From a checkpoint of a small transformer trained on Wikipedia.
Architecture: RMSNorm before each block, rotary positions, no biases in attention or MLP, untied embeddings, normalized queries and keys.
Each number is 200 + 20 x the weight over its row's rms, rounded and kept within 0 to 999. Layers, rows and columns count from 0. The size before them is the row's rms in percent of the matrix's.

# layer 3 attention query, 128x160, rms 0.0753, rows 0-63, columns 0-31
136,184,221,215,220,208,190,185,198,216,250,226,188,203,227,188,162,204,206,204,222,183,194,176,187,278,226,188,158,183,230,187,219
092,181,186,182,188,205,231,217,217,146,182,199,246,202,225,198,251,221,221,215,180,188,212,209,239,142,192,196,219,192,178,231,172
115,203,200,191,179,198,195,231,202,164,163,178,226,207,192,192,230,214,207,187,203,207,232,208,222,126,189,195,231,208,182,236,174
089,217,171,216,179,209,199,199,180,228,184,203,193,186,158,207,155,178,205,187,223,213,211,191,203,182,185,228,209,205,195,157,240
133,177,221,226,204,213,190,196,195,220,216,208,187,206,219,183,142,197,184,182,238,201,199,198,168,269,212,193,173,191,214,178,214
101,205,216,192,223,195,213,208,200,188,167,183,208,231,208,197,210,206,198,175,182,224,218,184,232,193,209,192,196,201,205,170,179
091,191,248,198,191,178,196,190,229,238,216,200,180,200,223,168,162,194,191,201,203,210,201,200,190,256,237,166,190,200,215,177,179
120,180,207,205,195,223,205,221,216,174,158,189,205,199,237,214,243,181,199,188,202,198,240,199,233,176,193,179,215,198,204,186,148
117,202,221,159,207,203,207,216,187,179,156,194,198,211,193,199,227,192,197,180,195,205,243,191,230,198,196,196,206,215,192,158,169
105,233,176,189,184,202,191,202,179,200,213,188,219,200,178,222,236,199,212,217,172,187,206,208,231,125,207,234,205,232,206,200,219
109,195,217,201,218,225,216,220,181,192,177,198,196,217,218,225,233,205,209,192,174,209,226,224,228,156,184,169,198,203,209,160,148
095,219,190,186,186,202,202,208,197,199,174,183,213,200,177,231,210,197,209,193,175,189,207,188,216,156,191,221,234,207,179,209,194
084,188,190,200,190,214,169,240,209,173,183,213,199,190,197,225,249,184,221,229,204,179,213,195,230,162,194,196,228,204,185,166,197
113,179,175,247,196,209,187,188,202,218,232,204,205,190,201,201,169,197,200,207,220,191,173,189,191,204,205,204,208,186,191,225,245
093,201,216,151,188,156,213,215,191,208,219,184,210,182,197,193,160,192,191,224,206,232,186,201,175,227,210,220,168,206,192,214,239
120,169,209,234,193,225,199,227,205,178,182,203,190,210,230,187,211,185,201,198,217,210,229,209,223,209,182,154,191,193,200,198,163
123,198,221,178,205,172,221,197,173,194,204,196,179,211,215,176,198,195,200,191,191,226,253,229,198,225,211,202,174,215,214,178,171
086,163,189,256,152,220,178,219,209,184,181,209,186,189,234,205,263,208,225,210,211,190,200,202,239,183,210,169,221,205,218,176,181
109,190,215,202,211,211,199,233,213,181,182,197,181,220,218,166,229,183,211,198,217,199,236,226,229,176,181,161,203,209,219,191,181
095,216,196,214,208,197,210,184,234,223,210,195,210,211,198,220,207,213,232,218,171,166,161,183,200,183,199,178,237,204,199,213,216
092,214,208,182,240,209,216,230,209,174,200,194,206,226,199,197,195,248,220,183,222,184,207,181,184,191,223,196,200,191,203,184,190
123,188,179,191,213,220,193,190,214,215,188,204,206,188,171,206,193,205,210,177,219,187,158,207,189,193,215,211,216,176,191,169,220
107,209,193,191,220,212,200,217,223,199,168,188,181,200,183,193,203,189,230,193,199,187,197,214,249,175,199,193,240,216,193,222,179
122,232,168,217,201,198,194,196,221,221,218,194,228,175,190,202,184,181,195,218,172,220,153,205,203,208,190,225,229,195,208,217,228
100,166,198,169,207,187,211,209,164,182,190,214,180,204,200,203,225,215,171,191,183,218,213,198,227,193,210,199,184,214,209,203,153
103,221,196,189,251,209,208,223,198,207,211,196,177,224,203,159,218,196,198,176,195,193,222,214,218,187,190,217,199,222,205,197,177
114,211,219,180,211,184,227,231,194,175,190,203,211,192,241,200,240,184,207,186,141,213,179,210,214,172,195,178,220,190,211,255,181
108,202,228,196,230,219,218,175,198,217,178,175,221,190,170,220,197,194,187,184,203,166,187,173,182,205,177,230,208,214,173,200,212
089,203,203,243,194,208,195,207,238,198,192,200,204,188,204,175,212,195,228,187,180,197,169,199,210,168,200,186,213,205,196,180,220
113,210,197,213,211,202,211,184,205,225,203,191,230,171,166,231,176,210,206,199,230,197,165,182,182,204,182,232,222,184,181,219,206
098,176,198,198,223,218,183,207,192,220,174,194,161,179,195,169,195,179,200,168,206,228,245,199,226,216,179,202,212,200,222,203,199
121,224,201,227,187,192,196,200,230,226,175,184,214,193,180,212,207,211,225,199,185,191,162,196,204,191,192,189,233,196,188,200,202
114,201,204,226,184,191,198,188,231,207,175,193,233,186,183,231,201,214,205,198,191,186,188,207,187,203,194,203,219,180,185,205,199
096,178,196,170,211,222,207,234,188,185,162,179,207,195,195,183,207,191,189,217,224,206,230,182,213,217,184,192,197,208,212,189,154
107,207,191,213,195,191,203,208,207,176,213,186,245,190,177,219,217,194,191,204,233,227,212,162,177,209,189,210,221,189,168,175,193
119,208,190,172,230,226,225,197,167,194,207,197,174,215,208,200,196,199,206,186,173,208,197,195,245,164,201,209,171,220,215,184,180
125,198,186,168,216,235,184,207,168,197,227,204,163,215,204,182,190,181,196,206,191,213,224,212,241,190,201,189,167,223,234,190,181
088,199,209,221,193,199,186,202,252,193,202,217,201,178,194,200,195,192,204,211,213,197,203,191,163,262,189,188,201,172,203,210,197
117,188,187,217,205,207,202,210,235,210,182,198,227,187,200,207,218,196,200,236,216,219,182,215,187,189,183,190,184,184,185,223,169
117,204,201,225,173,216,200,197,190,180,190,181,225,208,222,200,229,239,215,183,199,217,195,168,189,187,202,182,206,184,195,186,186
102,216,194,178,180,199,219,196,154,211,193,189,196,193,212,169,189,198,188,165,181,200,223,212,211,192,213,206,207,226,215,164,205
105,185,168,197,224,237,195,204,165,192,212,196,202,230,232,178,168,200,211,205,205,208,190,184,226,197,207,178,191,209,227,207,214
110,210,197,181,211,210,159,214,159,221,225,235,176,210,210,175,197,184,198,202,204,229,216,237,231,194,195,165,164,208,241,182,208
104,192,192,197,147,240,190,223,193,181,182,221,181,213,206,190,200,182,198,205,233,220,253,219,194,216,227,184,188,173,204,193,219
133,223,209,172,201,213,177,195,143,196,203,207,206,224,217,189,226,213,199,184,183,220,234,192,224,179,195,187,199,203,227,169,197
130,194,195,169,212,226,188,198,171,220,202,209,169,221,216,188,188,187,208,198,172,201,203,228,238,167,207,192,170,218,232,211,191
088,238,189,172,190,201,212,216,169,213,192,196,212,207,220,196,194,178,196,190,200,217,217,197,204,193,199,188,216,209,205,209,217
076,152,204,207,211,236,206,204,212,155,200,200,188,194,203,218,199,184,197,223,211,158,169,194,213,144,211,179,179,190,217,223,221
100,209,224,222,215,189,216,210,233,187,171,204,226,178,190,194,217,227,195,216,212,232,193,212,176,247,203,181,227,178,192,228,189
103,213,222,187,241,197,216,171,171,215,234,187,195,213,210,184,208,211,190,209,176,193,166,179,192,185,190,185,184,224,192,191,193
097,222,199,174,203,215,198,188,204,212,192,189,170,180,205,190,217,194,212,141,177,190,177,158,211,168,183,191,202,217,217,219,187
094,262,207,183,186,187,203,197,226,217,206,209,209,203,175,215,207,197,184,194,163,232,200,218,216,214,196,217,200,194,172,183,245
099,169,220,178,199,207,165,216,183,215,201,195,195,177,182,185,173,182,190,221,205,189,203,197,191,199,184,210,176,189,208,179,210
094,245,233,209,215,216,191,193,243,228,218,207,205,181,173,200,187,201,215,179,191,175,210,216,188,215,200,193,183,209,215,220,161
082,156,202,227,187,223,189,212,187,181,205,194,210,195,209,192,218,183,207,210,225,195,212,181,177,169,225,198,198,179,184,219,233
105,171,210,226,241,229,190,186,204,164,215,192,206,179,175,191,210,202,208,203,227,196,216,207,217,217,188,182,201,211,186,203,165
100,205,271,237,199,196,223,176,203,232,205,190,195,200,223,171,204,217,203,214,149,211,195,223,191,207,206,170,181,224,227,203,209
100,225,212,229,199,224,161,215,199,246,275,191,215,213,209,166,206,192,205,170,173,204,180,175,186,204,216,192,179,216,204,198,204
093,237,213,193,218,185,241,207,217,210,184,180,185,196,182,189,216,201,205,207,170,230,167,208,201,224,210,211,243,216,192,209,196
095,170,192,181,186,208,214,192,195,163,201,194,191,202,179,210,188,205,202,221,246,189,237,209,209,193,200,218,193,195,223,195,197
092,200,242,188,189,222,180,189,183,210,231,224,211,184,196,191,177,217,203,215,199,222,211,250,201,230,215,176,184,175,236,196,205
094,228,210,181,237,196,193,199,195,229,195,184,220,206,186,212,197,217,205,193,174,219,188,191,206,194,189,198,189,205,209,191,205
082,221,182,227,200,197,208,208,223,247,177,185,205,207,201,198,220,206,188,193,200,190,201,188,195,184,178,200,235,178,183,178,153
086,186,194,219,168,209,212,243,190,191,187,207,187,197,204,180,203,189,190,213,221,240,220,194,176,244,225,197,264,200,163,217,236
# layer 3 attention key, 128x160, rms 0.0738, rows 0-63, columns 0-31
136,189,207,207,195,188,165,192,230,208,203,217,197,174,167,218,202,230,171,202,259,161,174,169,166,219,204,216,192,167,178,183,209
092,188,226,197,222,223,178,215,200,192,262,223,211,205,190,200,187,219,226,209,214,188,187,184,173,228,232,187,205,190,223,208,213
130,201,191,204,215,220,238,183,167,205,233,198,209,206,227,180,212,184,244,198,140,228,216,224,218,186,202,202,203,216,209,225,202
088,234,184,202,180,184,186,200,232,165,159,167,203,209,213,219,249,213,174,194,201,212,184,185,202,155,166,195,206,216,168,208,195
127,205,186,183,192,193,173,209,228,202,203,190,197,178,189,216,233,218,192,231,252,166,163,200,165,204,190,221,189,169,186,211,245
087,199,225,184,199,171,179,216,186,217,223,204,164,214,229,203,197,187,188,187,210,229,225,226,208,153,192,163,207,213,228,215,199
089,219,209,216,167,208,197,195,174,197,218,221,194,199,188,176,213,188,185,196,221,193,184,199,185,168,203,230,206,168,205,178,224
116,221,207,195,214,200,198,209,176,206,192,199,187,238,219,195,214,180,182,175,164,239,233,236,225,187,166,182,204,259,218,200,199
116,181,202,206,210,191,210,211,181,186,216,220,176,228,234,193,211,203,206,184,151,232,239,208,214,183,206,159,193,231,218,213,184
092,208,203,202,199,248,247,172,203,178,217,223,208,205,192,155,180,201,197,151,171,192,216,202,231,168,203,188,180,233,213,174,172
131,210,204,208,213,181,190,206,201,209,231,186,188,225,241,191,206,213,178,192,186,224,237,238,223,199,184,182,191,250,212,201,194
080,196,194,220,238,175,224,180,201,140,213,232,180,211,188,165,197,199,227,189,181,188,217,166,216,160,236,192,189,217,215,172,194
087,205,183,206,224,203,221,176,201,202,182,193,179,236,197,161,207,178,211,187,182,203,238,225,227,159,205,183,190,238,233,188,169
106,223,214,182,183,204,187,201,215,212,179,187,211,166,179,236,207,207,216,234,248,187,163,195,177,223,210,202,206,161,179,200,196
091,202,200,214,191,225,242,194,156,205,160,215,223,201,173,184,186,193,173,197,185,194,194,208,203,204,180,221,257,179,171,180,201
134,202,194,189,203,203,205,206,189,211,214,179,199,224,212,221,221,202,176,193,181,233,232,252,208,200,186,193,195,232,196,225,176
119,194,195,207,228,207,200,181,191,214,221,205,178,245,211,198,193,179,159,169,180,228,229,218,240,170,190,185,189,221,217,210,193
089,220,156,177,223,206,182,184,201,194,204,169,201,195,189,177,198,208,212,192,208,213,230,230,222,154,197,166,174,216,226,175,169
116,206,190,200,223,195,174,178,190,233,196,194,206,222,209,208,207,193,198,200,175,233,215,238,234,194,204,180,178,244,213,210,151
082,231,216,193,184,198,208,217,209,197,193,208,218,193,194,223,175,189,239,207,196,181,172,169,221,203,184,189,179,186,183,183,210
095,150,208,189,188,182,202,188,186,197,216,230,165,209,200,178,201,215,199,201,191,189,213,218,236,208,220,221,171,221,240,201,208
115,195,201,202,188,179,189,202,201,180,214,201,199,186,201,229,219,203,231,211,218,187,194,145,166,203,222,225,203,186,189,196,205
089,232,191,161,177,208,208,185,212,226,169,210,222,217,185,234,208,198,240,197,144,153,202,212,214,158,207,198,182,219,211,180,200
120,217,262,206,202,209,226,220,235,197,162,198,216,169,193,213,221,214,213,216,191,189,182,175,144,220,181,193,198,158,171,214,209
109,224,197,217,222,210,215,182,175,201,224,199,196,204,193,188,210,193,185,184,172,188,210,213,220,159,196,220,185,224,204,201,182
099,146,200,193,224,183,199,168,169,204,218,223,200,206,198,206,202,191,199,190,181,216,210,232,248,179,206,202,158,222,226,194,182
129,197,211,227,245,204,254,188,199,225,180,203,215,178,193,203,215,183,208,179,159,201,187,234,190,177,212,239,211,207,180,180,199
117,165,218,209,204,185,193,224,199,177,204,237,180,213,202,212,195,181,214,189,233,176,179,191,192,243,217,201,223,178,234,204,237
098,203,196,193,166,189,217,214,218,190,168,218,222,156,195,233,225,215,214,198,214,183,200,181,162,233,208,200,223,193,159,156,226
102,212,220,210,184,185,206,230,217,187,184,184,206,206,191,198,199,193,205,200,222,159,179,182,151,239,207,216,235,180,194,218,228
085,195,184,192,216,202,176,192,188,189,206,210,204,207,202,214,220,196,192,206,185,215,213,216,214,179,208,184,135,223,233,176,194
128,239,231,204,175,199,260,231,219,190,178,207,229,191,177,230,214,196,206,214,205,179,194,207,163,208,180,214,198,160,160,219,204
094,213,202,223,168,199,226,222,200,192,176,174,202,185,197,205,186,197,209,182,208,179,177,194,139,232,192,201,252,186,153,183,230
122,200,189,221,219,192,209,214,194,209,195,194,177,236,215,202,220,155,175,198,180,203,221,239,205,157,189,163,169,227,217,218,196
072,203,197,236,206,217,205,203,228,173,221,153,195,195,189,203,184,220,207,190,215,194,219,201,152,268,194,166,183,197,209,205,192
107,159,220,191,232,194,213,169,165,182,192,207,173,205,222,163,195,208,198,201,188,220,218,237,240,187,227,205,191,220,224,192,195
107,179,197,188,202,208,183,180,193,196,203,196,187,227,221,188,235,177,192,212,196,218,225,217,246,155,198,203,162,224,235,200,188
100,197,176,181,169,214,171,199,196,236,204,209,216,174,188,210,195,205,203,177,191,186,180,191,195,197,209,213,204,183,209,169,238
111,195,178,226,186,184,210,207,199,216,205,189,200,198,227,211,224,227,231,216,212,200,218,198,193,232,187,183,240,200,165,188,198
100,182,198,207,211,190,220,210,202,212,231,183,181,183,211,184,183,211,209,219,205,238,192,211,178,185,224,214,212,211,208,189,198
112,194,205,200,248,211,195,201,175,179,187,201,197,196,183,198,198,178,148,198,226,199,214,219,197,168,195,190,165,199,215,195,182
089,187,222,192,203,202,212,192,197,219,192,191,199,220,205,209,222,199,199,225,177,211,193,240,194,174,226,232,186,240,210,242,193
118,194,198,203,194,202,179,186,178,205,184,178,201,226,222,189,215,202,189,215,215,238,224,197,209,181,187,183,171,209,221,233,184
094,208,190,186,192,210,198,192,223,219,186,203,249,186,193,223,212,207,179,198,194,245,183,220,197,163,180,194,182,223,198,205,195
156,177,196,197,225,186,187,191,191,185,220,190,169,213,203,156,191,183,205,217,184,224,223,192,218,191,200,208,167,239,225,187,189
103,220,219,202,199,192,208,181,185,227,185,226,231,195,207,216,210,205,199,203,178,192,174,215,225,146,195,209,165,193,197,175,202
086,173,229,191,231,183,223,183,218,197,206,216,213,201,208,189,190,199,203,211,150,257,189,230,203,203,228,195,183,224,202,220,187
088,198,206,179,192,211,216,191,198,224,182,229,223,182,206,226,199,218,196,201,192,195,189,219,197,192,210,203,198,189,198,204,198
099,176,208,217,218,194,217,217,215,207,217,190,199,214,205,214,210,184,208,203,190,232,202,213,175,233,185,197,212,214,190,212,200
117,145,200,194,200,200,203,208,173,173,251,230,158,230,206,188,205,162,209,211,200,176,231,196,221,182,212,221,206,210,249,173,189
101,207,164,142,229,193,188,179,178,214,199,213,210,201,193,197,177,215,220,182,181,180,221,214,203,157,223,223,198,154,229,189,222
102,179,226,220,182,195,214,197,208,166,173,183,226,186,191,215,198,172,201,178,206,207,226,177,200,189,159,173,184,204,186,199,184
099,226,166,179,193,203,166,204,166,187,176,218,211,207,181,203,197,195,181,193,215,196,214,189,222,186,175,175,184,175,235,197,198
106,172,198,173,202,203,186,210,193,221,187,214,186,212,213,206,217,194,178,197,172,196,182,199,202,188,166,199,194,167,180,217,221
084,197,216,213,194,175,189,227,236,213,217,173,183,215,193,203,197,191,185,216,220,218,217,218,154,172,205,160,178,206,224,204,163
111,177,215,194,184,231,199,193,224,172,209,195,189,207,230,193,225,208,192,225,203,200,200,220,176,234,215,169,182,189,199,204,216
088,202,212,179,198,210,199,241,200,197,196,222,201,181,192,229,187,184,182,198,170,209,197,176,203,215,193,205,252,201,152,177,218
104,157,182,163,187,230,204,190,200,164,212,198,190,162,199,219,211,210,214,191,216,199,176,216,198,202,195,195,202,151,207,201,175
084,163,205,225,202,188,221,196,199,180,200,189,190,207,205,197,191,157,214,206,204,200,222,182,206,204,226,217,225,213,166,196,185
088,219,217,203,229,192,164,216,203,234,184,224,204,200,203,202,197,215,182,218,202,196,177,186,211,207,225,206,183,228,174,206,189
094,196,198,195,194,240,164,223,198,200,194,190,228,191,204,216,213,207,174,202,201,196,165,177,193,207,167,185,203,210,206,187,194
086,186,194,229,195,198,240,221,154,174,206,203,178,209,196,202,201,172,209,188,200,226,167,226,213,223,193,200,217,183,239,187,203
092,204,210,196,194,225,189,228,180,218,220,204,177,203,198,213,194,192,215,219,215,189,208,205,186,211,182,228,199,186,216,195,192
090,187,194,220,229,213,216,210,235,166,227,173,216,196,189,223,214,198,190,199,219,213,209,198,176,208,207,201,178,196,191,213,144
# layer 3 attention value, 128x160, rms 0.0898, rows 0-42, columns 0-31
096,179,220,182,200,209,212,210,213,175,186,250,207,169,211,190,212,198,184,190,214,184,189,210,208,212,195,222,192,188,199,196,205
087,164,227,206,209,268,201,202,224,165,236,241,224,172,203,200,194,223,240,150,212,206,191,220,200,183,200,232,181,164,222,214,193
094,143,205,184,207,182,200,188,234,135,231,215,173,199,201,193,210,179,193,194,193,184,202,198,224,177,186,188,238,186,180,193,211
097,241,187,189,218,197,227,245,207,201,219,172,230,204,187,189,216,212,212,195,206,201,217,176,190,214,167,183,189,212,178,209,203
088,180,233,218,202,187,266,233,200,177,194,200,168,234,230,220,221,200,199,199,228,204,188,181,197,194,234,205,203,222,173,167,169
090,208,231,230,212,199,182,177,233,177,194,200,205,194,223,206,182,197,222,205,196,182,225,177,219,187,222,199,173,214,172,183,179
093,177,219,223,191,209,212,224,179,210,174,204,189,212,205,179,192,148,219,213,208,176,189,220,191,201,196,211,196,184,209,189,202
096,207,208,172,196,184,189,207,201,157,200,209,204,207,165,219,224,166,174,222,168,179,215,201,204,184,176,192,215,197,198,213,205
092,218,209,199,233,172,209,191,192,172,227,201,201,214,188,163,199,219,196,256,201,226,202,198,187,216,160,185,190,216,219,203,207
102,196,205,188,196,236,194,252,202,198,176,196,191,187,204,209,211,150,222,195,221,172,229,212,205,216,212,264,204,181,207,191,194
090,196,201,225,207,198,196,187,191,190,214,235,237,196,179,182,157,211,257,206,216,199,222,180,205,169,217,218,179,177,203,196,184
093,217,243,208,177,223,168,216,151,165,216,210,217,211,177,192,178,186,164,170,194,229,206,180,214,216,199,209,215,210,207,161,202
101,226,232,172,205,165,173,199,216,193,173,230,211,209,196,197,214,199,220,186,183,187,220,179,211,202,224,206,202,216,192,198,196
093,206,167,179,219,254,187,193,235,182,216,220,206,205,192,195,189,232,227,214,181,184,231,208,202,154,222,209,189,193,193,242,193
098,163,191,219,202,230,182,160,216,193,239,181,206,201,214,198,205,183,216,189,232,218,192,202,200,198,205,174,202,208,204,206,198
089,187,172,183,187,218,200,161,193,222,160,212,179,178,191,202,195,181,197,209,200,176,164,196,188,218,222,184,182,219,192,228,206
087,195,176,178,165,204,193,202,213,233,230,194,173,198,215,201,194,160,163,211,177,213,188,187,199,214,186,198,203,252,183,180,223
100,194,183,210,233,215,244,221,216,245,203,192,212,194,204,169,212,244,211,190,204,171,187,204,180,200,191,225,166,174,225,228,186
098,179,189,219,217,215,213,177,211,202,192,178,224,189,197,201,210,193,223,166,225,163,196,192,198,188,184,190,188,195,247,195,197
098,160,206,239,177,183,181,169,213,183,206,167,155,213,213,188,193,158,184,196,189,159,220,197,225,218,204,212,209,222,194,211,188
089,207,184,188,192,198,197,199,232,195,185,165,159,198,179,197,178,195,226,226,207,175,212,177,184,187,205,194,183,198,214,162,196
090,217,190,176,219,142,186,194,198,181,199,179,202,199,197,215,222,206,174,223,150,205,214,209,212,212,187,204,219,209,213,200,192
087,163,218,230,168,200,184,207,177,207,221,208,190,209,201,173,176,169,224,186,218,204,210,189,185,220,181,209,189,179,212,188,193
084,176,223,196,189,247,204,250,202,176,192,196,228,201,230,192,184,188,212,211,213,154,205,212,181,180,195,202,200,194,239,238,182
098,189,196,237,177,179,170,225,176,189,195,217,208,210,193,195,184,208,201,178,191,210,203,183,214,219,221,218,179,175,188,177,192
091,223,162,198,174,212,188,177,203,233,174,182,184,198,177,197,166,218,197,220,220,184,196,191,174,223,176,163,192,221,214,216,215
097,204,197,211,204,182,177,203,173,219,169,202,193,173,234,191,176,226,224,199,206,187,217,186,186,170,199,217,196,214,221,199,206
111,203,215,208,185,191,243,219,180,130,158,195,227,205,222,196,190,222,199,195,204,202,216,205,195,182,186,196,195,203,187,201,190
094,199,181,201,213,188,240,186,202,198,177,170,196,200,170,169,215,190,216,204,195,162,244,195,195,192,222,236,186,211,194,192,190
098,158,193,215,230,202,220,205,204,158,179,232,200,197,204,201,203,156,215,199,225,202,194,211,214,203,194,194,192,178,179,205,201
076,245,154,202,168,189,198,201,179,259,186,205,211,180,168,214,234,187,165,227,227,197,173,179,200,197,221,204,186,195,203,184,204
097,234,185,179,195,171,167,135,194,202,218,216,201,202,126,221,216,224,169,186,200,212,195,177,202,196,174,188,216,204,215,204,204
100,198,243,180,179,177,194,247,180,199,242,221,209,223,227,194,212,203,171,193,194,222,200,199,203,218,184,202,220,200,198,207,211
097,179,245,200,213,177,206,218,195,200,208,217,217,194,174,195,187,184,200,210,155,199,178,182,215,204,186,163,196,230,190,188,200
099,214,191,188,217,191,231,154,211,237,198,186,192,197,190,202,235,223,163,190,217,173,197,207,203,193,145,200,190,217,205,207,201
095,179,261,186,204,217,210,239,191,203,177,221,221,205,208,182,216,197,195,221,183,181,205,187,203,200,207,202,182,208,212,204,219
086,166,199,224,197,228,238,200,189,179,217,235,207,205,201,193,210,219,216,209,212,194,194,194,190,145,191,190,177,181,197,211,192
097,219,192,218,170,207,217,239,218,210,213,179,185,199,209,199,200,173,207,209,218,171,210,212,201,194,159,247,205,201,185,187,225
094,210,246,202,210,200,203,242,174,210,211,239,201,198,247,190,183,220,194,206,198,216,156,215,204,166,174,194,190,166,188,214,224
077,228,179,193,191,168,205,222,216,225,198,178,198,196,153,205,207,197,182,223,217,218,214,189,211,188,205,216,189,206,164,184,207
097,206,171,195,223,202,199,140,215,195,238,228,192,216,182,185,197,204,207,202,199,190,207,216,211,194,199,208,189,201,188,215,209
085,206,207,186,211,202,190,211,204,224,209,234,216,181,190,190,195,228,187,208,197,230,172,185,200,210,175,219,228,154,182,228,209
097,232,194,210,204,208,186,192,207,196,196,168,191,192,196,199,178,228,214,178,203,180,220,208,180,206,176,187,182,210,242,217,221
# layer 3 attention output (transposed), 128x160, rms 0.0827, rows 0-42, columns 0-31
102,239,206,188,172,196,207,188,224,202,189,214,195,185,204,203,189,196,210,195,210,222,172,202,217,220,182,195,232,199,196,184,173
082,170,233,195,184,205,209,201,230,206,209,198,201,187,224,212,196,197,180,193,206,198,215,192,185,217,200,198,206,195,201,183,193
095,210,185,211,208,166,172,220,195,219,215,169,202,193,225,232,203,194,190,239,191,193,175,211,246,212,213,179,189,171,214,222,161
107,228,213,193,222,215,238,137,189,199,199,203,194,267,185,182,183,189,198,182,202,202,220,192,182,208,186,214,207,184,191,229,208
081,224,164,179,184,177,236,262,183,199,248,197,187,199,176,181,199,166,204,217,220,198,189,220,203,201,202,226,186,206,169,212,211
093,200,202,236,179,170,203,215,201,231,185,191,196,197,215,205,193,201,183,229,194,186,215,196,196,196,215,233,206,193,202,189,199
099,176,178,189,218,201,192,205,182,215,202,196,162,187,178,168,170,241,221,211,188,208,200,240,225,225,199,195,202,168,200,213,184
100,221,226,214,220,226,182,180,218,173,204,186,200,205,208,225,198,218,175,220,185,186,181,189,239,212,191,189,182,201,210,200,191
088,165,192,189,216,200,224,219,161,206,193,219,191,219,206,205,198,182,166,187,228,193,203,169,210,207,216,217,217,206,219,192,213
106,204,234,152,195,210,193,207,250,172,168,195,182,160,207,184,179,218,245,235,190,218,196,206,224,234,227,193,212,212,213,180,165
093,190,231,212,189,166,201,224,206,205,204,191,200,222,211,182,189,197,171,202,189,195,221,188,196,184,206,176,184,190,206,181,186
107,188,212,193,225,229,153,196,192,162,177,192,216,207,209,194,203,217,171,200,188,193,207,210,247,196,189,196,190,208,184,173,175
101,223,226,193,209,185,216,219,201,207,192,198,171,187,188,231,184,224,206,183,169,220,209,182,185,218,216,228,208,203,182,201,206
102,194,220,235,191,198,208,211,189,217,223,159,194,164,212,191,191,191,216,199,212,193,196,191,202,202,188,233,197,183,201,204,197
091,189,204,179,176,202,244,216,216,198,197,222,175,217,222,201,241,206,201,179,204,190,213,201,166,211,210,199,202,215,210,214,185
103,185,183,200,212,245,209,196,203,230,170,250,177,185,227,177,227,217,227,206,208,229,186,227,198,189,203,197,212,180,220,218,189
085,212,133,207,206,219,207,213,170,194,209,205,206,215,201,191,225,181,199,196,226,204,178,208,189,186,166,216,208,222,191,225,216
101,180,206,186,195,189,218,166,212,207,204,204,182,220,196,194,187,174,227,217,182,234,213,215,179,161,199,207,208,201,200,190,204
099,203,230,213,181,189,221,185,209,232,162,237,200,227,227,180,186,199,218,215,209,198,204,196,160,182,213,179,195,185,204,162,201
101,177,184,214,228,205,203,183,201,184,164,201,205,182,201,210,184,204,215,215,167,184,217,207,205,232,224,213,206,189,193,204,197
102,218,212,184,215,212,196,234,188,231,176,208,205,176,207,206,197,193,206,215,226,200,177,205,184,228,216,199,172,178,223,204,233
102,221,230,225,201,211,223,174,175,180,197,198,221,204,201,248,183,194,175,191,194,180,178,179,206,196,192,201,227,217,177,168,215
080,167,241,196,190,216,204,213,186,195,172,222,219,186,212,181,221,205,169,213,185,194,213,207,173,159,226,203,179,190,204,196,171
088,140,216,187,195,205,204,196,185,204,186,232,196,168,214,141,162,216,179,212,198,184,193,201,200,213,215,225,200,160,192,188,201
095,187,207,186,205,203,209,260,186,184,193,197,184,195,178,207,232,194,175,192,183,212,195,238,170,157,209,195,184,210,187,202,200
093,192,214,212,180,200,205,186,193,222,167,272,175,184,234,196,218,191,168,197,212,201,215,204,190,176,215,196,180,193,179,188,215
103,217,178,184,213,187,189,195,188,213,192,189,228,212,199,167,164,214,180,208,198,182,202,163,210,151,199,192,191,184,196,193,222
107,209,213,163,219,177,192,193,205,144,201,216,191,231,179,147,177,178,195,198,247,183,209,179,206,225,205,215,186,178,197,210,176
101,204,210,204,215,201,234,190,187,220,183,215,192,218,196,148,182,196,235,227,197,208,196,219,181,193,218,189,199,188,226,188,216
092,159,224,204,188,196,219,248,208,222,213,210,186,196,185,243,194,176,196,227,199,203,202,206,182,178,202,233,196,223,198,223,186
074,227,176,201,211,205,167,162,199,189,219,189,205,176,209,191,204,213,233,217,177,231,195,207,242,204,202,162,200,223,210,183,181
096,226,200,221,256,187,171,189,211,199,197,190,225,196,207,258,205,229,204,201,181,227,187,175,237,207,202,149,190,201,201,190,195
109,192,176,191,196,189,171,208,172,178,217,192,202,201,198,196,232,205,207,205,193,180,196,228,220,145,180,211,158,199,187,222,201
100,201,200,217,191,166,195,236,162,214,218,186,183,240,202,199,206,216,202,182,193,218,207,185,186,197,187,202,186,219,196,226,194
094,238,169,223,228,200,204,174,214,213,184,211,219,204,187,208,197,191,213,202,221,202,198,191,246,196,197,165,202,179,203,216,187
107,192,215,207,177,207,241,193,213,194,174,217,195,214,233,139,169,212,179,218,178,215,179,206,224,190,202,210,207,185,206,208,204
083,176,171,215,207,193,197,202,176,221,222,188,200,220,195,135,184,147,207,202,232,191,192,231,203,141,182,205,174,161,215,211,199
104,196,196,192,238,227,218,184,192,208,200,192,193,205,198,183,202,182,221,230,171,208,194,217,178,226,209,197,178,177,192,195,183
103,193,202,193,170,192,168,214,220,188,233,195,204,175,228,184,199,212,203,189,207,185,179,186,238,174,198,172,220,186,214,204,165
074,251,170,206,201,207,180,234,214,203,205,156,201,222,182,195,206,207,223,186,195,222,193,217,210,168,196,168,195,221,218,221,183
103,198,182,195,219,208,221,226,211,181,209,181,200,184,177,225,226,188,214,186,207,176,199,171,194,245,196,202,220,226,220,226,212
091,209,239,218,208,207,173,167,213,200,217,186,198,192,192,218,193,205,190,193,176,197,167,207,226,187,185,197,200,212,195,211,167
092,190,234,189,215,216,197,167,197,188,174,223,203,178,224,195,215,207,218,192,198,163,221,159,157,215,229,180,179,182,199,186,209